{"n_layer": 16, "d_model": 256, "n_head": 4, "n_kv_head": 4, "head_dim": 64, "d_mlp": 1024, "vocab_size": 8192, "activation": "quick_gelu", "norm": "layernorm", "norm_place": "pre", "norm_eps": 1e-05, "positions": "alibi", "qk_norm": false, "attn_scale": 0.125, "bias": "all", "tie_embeddings": true, "parallel_block": false, "init": "normal", "init_std_qkv": 0.0312, "init_std_o": 0.00555, "init_std_up": 0.0312, "init_std_down": 0.00555, "optimizer": "muon_variant", "lr": 0.0116, "lr_mult_o": 4.0, "beta1": 0.95, "lr_head": 0.00495, "warmup_steps": 200, "schedule": "wsd", "decay_fraction": 0.917, "decay_shape": "linear", "final_lr_fraction": 0.05, "batch_tokens": 32768, "seq_len": 256, "doc_mask": true, "train_tokens": 329000000, "steps": 10041, "dataset": "wikipedia_en"}
Each number is 128 + 24 x the weight over its row's rms, rounded and kept within 0 to 255. Layers, rows and columns count from 0. The size above them is the row's rms in percent of the matrix's.

# layer 4 attention key, 256x256, rms 0.122, rows 192-255, columns 224-255
size [106 103 122 104  97 111 102 103 111 108 106 100 102 108 120 112 105 108 106 105 109 111 108 106 101 110 108 106 107 105 102 104 109 108  95 104 108 117 108 104 103 103  98 105 111 102 106 110 119 105 100  97 104 105  98 104 105 104 108 108 110 107 110 103]
[[127 143  92 111 139  88 106 154  95 100 145 156 125  95 121 169 127 154 127 130 127 125 140 127 133 171 118 141 126 110 127 132]
 [140 123 148 134 108 116 115  92 105 109 123  77 144  96 102 162  91 106 153 116 120 125 142  96 131 117 127 148 113 133 158 128]
 [135 142 161 120 122  91 141 134 132 108 133 140 128 109 137 131 141 118 138 105 146 139 136 112 126 153 139 141  91 134 116 118]
 [126 130 143 150 120 145 126 149 135 146 151 155 106 120 100 143 120  86 128 169 131 131 153  74 129 133 123 105 149 144 140  98]
 [142 137  87 114 136 130 123 160 155 147 179 136 114 129 103 174 151 179  78 143 104 126 148 162 152 100 148  85 157 135  91  87]
 [112 156 130 109 147 172 114 122 142 110 117 163 144 132 144 130 118 174  95 153 123 142  97 114 144 152 152  97 102 143 106 121]
 [171 161 143 108 112 119 128  77 165 117 153 124 136 123 135 152 168  91 112 108 128 124 137 168 151  92 139 138  74 101 100 117]
 [ 85 134  67  89  91 116 137 134 134 153 140 113 135 140 179  90 171 170  92 122 131 135 107 132 111 115 136 135 116 124 134 113]
 [144 154  88 135  86 129  80 147 136 169  75  63 160 112 115  89  89 150 148  98 149 103 123 138  86 153 140 155 106  99 119 121]
 [ 86 145 131 110 159 121 100 142 142 138 125 142 103  67 142 131 173 139 128 136 129  88  93 153 103 180 172 139  93 129 123 106]
 [100 140 104 146 153 117  86  85 122  95 131 141 157 123 107 151 169 118 172 185 133 154 149  97 168 137  88 160  93 152 141 144]
 [156 180 147 184 137 136 144 161 135 112 111 138  88 103 101 120 125 112 112 138  86 133 118 131 159  57 121 124 175 143 124 144]
 [148 110 122 138 168 117  80 133 126 111 123 130 152 109  97 153 108 119 113 166 109 131 112 112 135 111 200 178 144 114 100 142]
 [139 128 159  95  99 140 104 123  93 156  94 151 135  99 151 130 122 107 150 132 170 126 108 153 105 137 131  84 154  96 121 140]
 [ 92 127  71 126 127 115 145 127 142 138  78 136 132 138 104 145 132 161 100 123 122 101 131 104 126 126 115  91 143 119  97 165]
 [ 94 121 103 115 135  81 115 141 127 126 117 121 184 103 132 143  99 129 153 168 159 134  90 127 169 146 102 126 209 132 113 136]
 [143 153 124 135 116 145 124  90 156 170 115 127 120 125 151  98 111 120 135 106 139 144 143 140  78 105 105 132 159 133 100 118]
 [152 111 129 123 138 129 112 155 155 131 127 143 109 128  88 132 158 173 154 139 137 123 101 113  92 124 186 149 116  86 102 108]
 [152 171 109 111  84 147 135 127 115 107 106 102 114 120 163 139 143 154 121 161 110 153 166  73 106 111 162 143 140 153 106 131]
 [131 163 166 176 131 112  99 138 128  97 118 150 118 143 162 145 135 138  75 107 139  83 161 150  96 148 142 154 124 137 166 120]
 [125 146  73 156  77 132 125 135 149 144 101 117 146 134 121 137 124 117 103 128 105 131 105 104 123 154 104 167 146 136  72 174]
 [110  87 137 111 141 106 108 128 116 146 116 135 125 131  82 141 122 149 122 138 133 123 109 105 124 135 138  73  71 129 149 144]
 [146 136 162 124 136  91 151 138 184 127 131 163 163 152 154 147 121 120 117 157 184 110 154 138 155 140 182  89 114 139 119 134]
 [152  78 169 129 117 141 181 153 132 102 174 120 113  93 109 165 147 109 116 150 159 138 108 175 153 126 150 117 100 181 141 130]
 [156 151 176 128 186 122 172 120 174 129 121 158 155 128 105 131 139 116 147 146 133 166 121  92 128 104 140 145 110  81 111 106]
 [146 109 148 143  99 134 198 145  90 127 149 140 112  90  89 151  95 136 132 158 136 142 107 123 126 122 127 117 132 112 135 134]
 [129  95 113  99 149  94 142 131 116 150 148 152  72 127 116  81 131 160 138 128 123 164 119 119 145 106 201 153 134 138 143 105]
 [ 96 136 136 120 111  86 118  77 157 133 121 157 137 146 130 119 174 123 147 142 118 101 141 110 130 129 116 140 162 132 150 138]
 [108 151 155 141 134 112  69  93 165  96 145 125 125 153 110 132 144 108 122 119 133 147  92 120  99 128 162 129 139 116 136 150]
 [134 134 138 109 115 157 138 160 125 140 159 144 137 102 164 169 144 158 164 164 101  83 135 144 104 112 147 123 159 123 116 165]
 [131 133  91 115 128 109 139 103 139 128 119 185 165 144 104 133 159 117 135 149 109 164  95 118 151 135  96 128 156 125 172 128]
 [157 155 113 160 124 115 120 129 152 154 155 143 115  96 116 117 100 147 125 137 106 105  88 105 104 131 109 144 106 140 101  73]
 [148 143 129 117 101 120 130 155 103 102 124 100 114 125 136 139 141 119 128 111 103 118 120 147  91 141 137  85 151 115  93 135]
 [114 176 122 110 158  98 167 134 107 143  85 122 170 120  90 139 116  92 135  93  82 134 139 151 143 119 127 168 144 135 154 114]
 [104 151 131 133 100 148 124 128 104 155 132 129 126 138 187 115  99 163 138 157 108 132  85 129 164 122 112 126 132 133 168 155]
 [100  86 132 127 112 152 131 133  93 150 137 136 160 134 124  77 142 160 145 147 144 131 157 135 145 111 168 114 123 116 140  96]
 [162 165 131 151 111 160 142 113  92 169 151 130 134 141 110 115 122 167 116 150 159 101  98 154 154 163 157 103 106 138 130  99]
 [142 115 144 109 120 113  98 124 105 111 143 104 174 144 150 150 110  98 135 130 157 170 164  99 141 126 113 102  97 146 133 165]
 [112 143 124 131 123  97 134 138 114 167  90 109 124 105 152 125  93 160  96 183 148 170  71 109 125 111 121 142 140  93  97 111]
 [130 136 100 197 162 133 128 148 144 129  83 171 108 156 127 151 173  92 116 139 142 124 129  89 103 145 141 129 168 101 138 122]
 [141 124 122 160 112 111 152 130 137 144 119 116 106 135 115 131 132 110 118 126 132 135 123 149 136 146 176  96 153 159  89 161]
 [132 147 133 121 154 139 116 145 116  85 133 150 156 109 135 172 128 161 134 112 110 164 144 131 113 143  89 110  98  98  84 122]
 [155  86 142 150 152 192 155 142 127 103 127  73 111 147 166 109 141 130 143 157 144 178  85 126 104 119  53 128 112 129 127  84]
 [103  94 111 104 130 124 103 119 157  78 140 129 133 103 107 116 150 128 128 151 138 149 118 107 123 145 134 145 128 138 163 166]
 [133  97 120 104 150 144 142 125 146 113 111 139 141 119 125 111 112 146 125 109 160 167 155 150 116 106 181 134 142 120 110 112]
 [154 116 141 112 123 143  96 129 127 133 146 154  88 157 127 196 122 132 106 139 108 134 119 122 111 128 137 118  82 126  82 137]
 [111 120 173 129 156 126 125 110 116 127 105 108 111 156  99 124 144 125 142 128 146 123 112 106 138 159 117 112 131  67 158 138]
 [137 130 138 111 140 129 115 111  82 138 150 109 170 131 135 122  85 142 130 110 145 121 143 151 123 137 139 145 127 116 166 115]
 [115 140 144  99 147 111 151 113 112  92 131 110 123 112 119 111  74 114 144 118 106 138 115 164 133  78 140 119  56  95 188 160]
 [111  88 111  97  93 156 110 131 128 159  76 112 132 148 120 100 154 132 117 129 119 118 145 124  86 111 147 135 116 133 118 132]
 [113 104 157 151 125 144 101 134 159 120 129 120 109  96 109 141 123 131 102 135 124  98 120 115 135 137 114 114 110  90 107 111]
 [124  92 145 110 137 108 115  97 134 121 120 155 116 136 101 133  98  76 147 109 141 106  69 155  74 135 144 123  75 161 128 145]
 [137 112  90 110 164  97 164 115 126 102 111 117 140  97 134  98 138 116 114 133 124 113 135 122  96 116 132 123 105 135 124 141]
 [113 126 128 119 137 118 111  93 112 137 126 105 146 114 101 144 112 128 115 171 121 125 122 121 116 114 103 133 164 124  89 144]
 [114 101 126 117  65 104 160 102 108 123 150 148 127 142  99 112 112 134 151 129 165 114 110 164 124 106 148 132 139  96 140  97]
 [132 162  91 118 131  98 167 153 147 109 122 133 136 131 110 140 116 105 138 131 138  99 146 148 165 161 167 133 127 147 121 114]
 [142 115 139 109 151  96 114 134 110 126 127 135 164 112 100 147 161 135 158 143  99 103 120 100 156 150 106 123 159 117 123 118]
 [152 100  91 151 137 110 144 130 152 101 151 147 143 127 150 132  91 132 141 121 120 109 150  90 163 166 139 100 120  82 139 133]
 [145 119 119 144 146 135 101 166 117 138  98  89 134 140 107 130 126 121 148 156 127 130 111  90 121 100 100 122 112 184 125  96]
 [139 120 128 147 166 133 115 119 177 162 132 138 117 132 163 120 113 100 142 151 125 108 105 178 167 151 119 113 105  94 123 142]
 [104 110 126  94 182 115  75  98 195 105 145 140 129 152 114 145  94 125 111 121 158 157 143 104 135 154 118 110 157 139 157 102]
 [117 133  91 101 132 126 104 141  63 135 105 163 161 135 158 107 134 134 109 130  96 147 102 115 112 134 130 147 164 125 128 135]
 [113 140 141 161 137 133 105 115 109  88 124  93 130 123 158 126 132 120 137 171  89 126 135 117 141 178 134 162 151 133 114 123]
 [143 102 174 110 100 113 106 155 178 115 113 150  82 130 143 112 131  98 116 116 120 127 153 120 140 131 102  87 144 129  92 103]]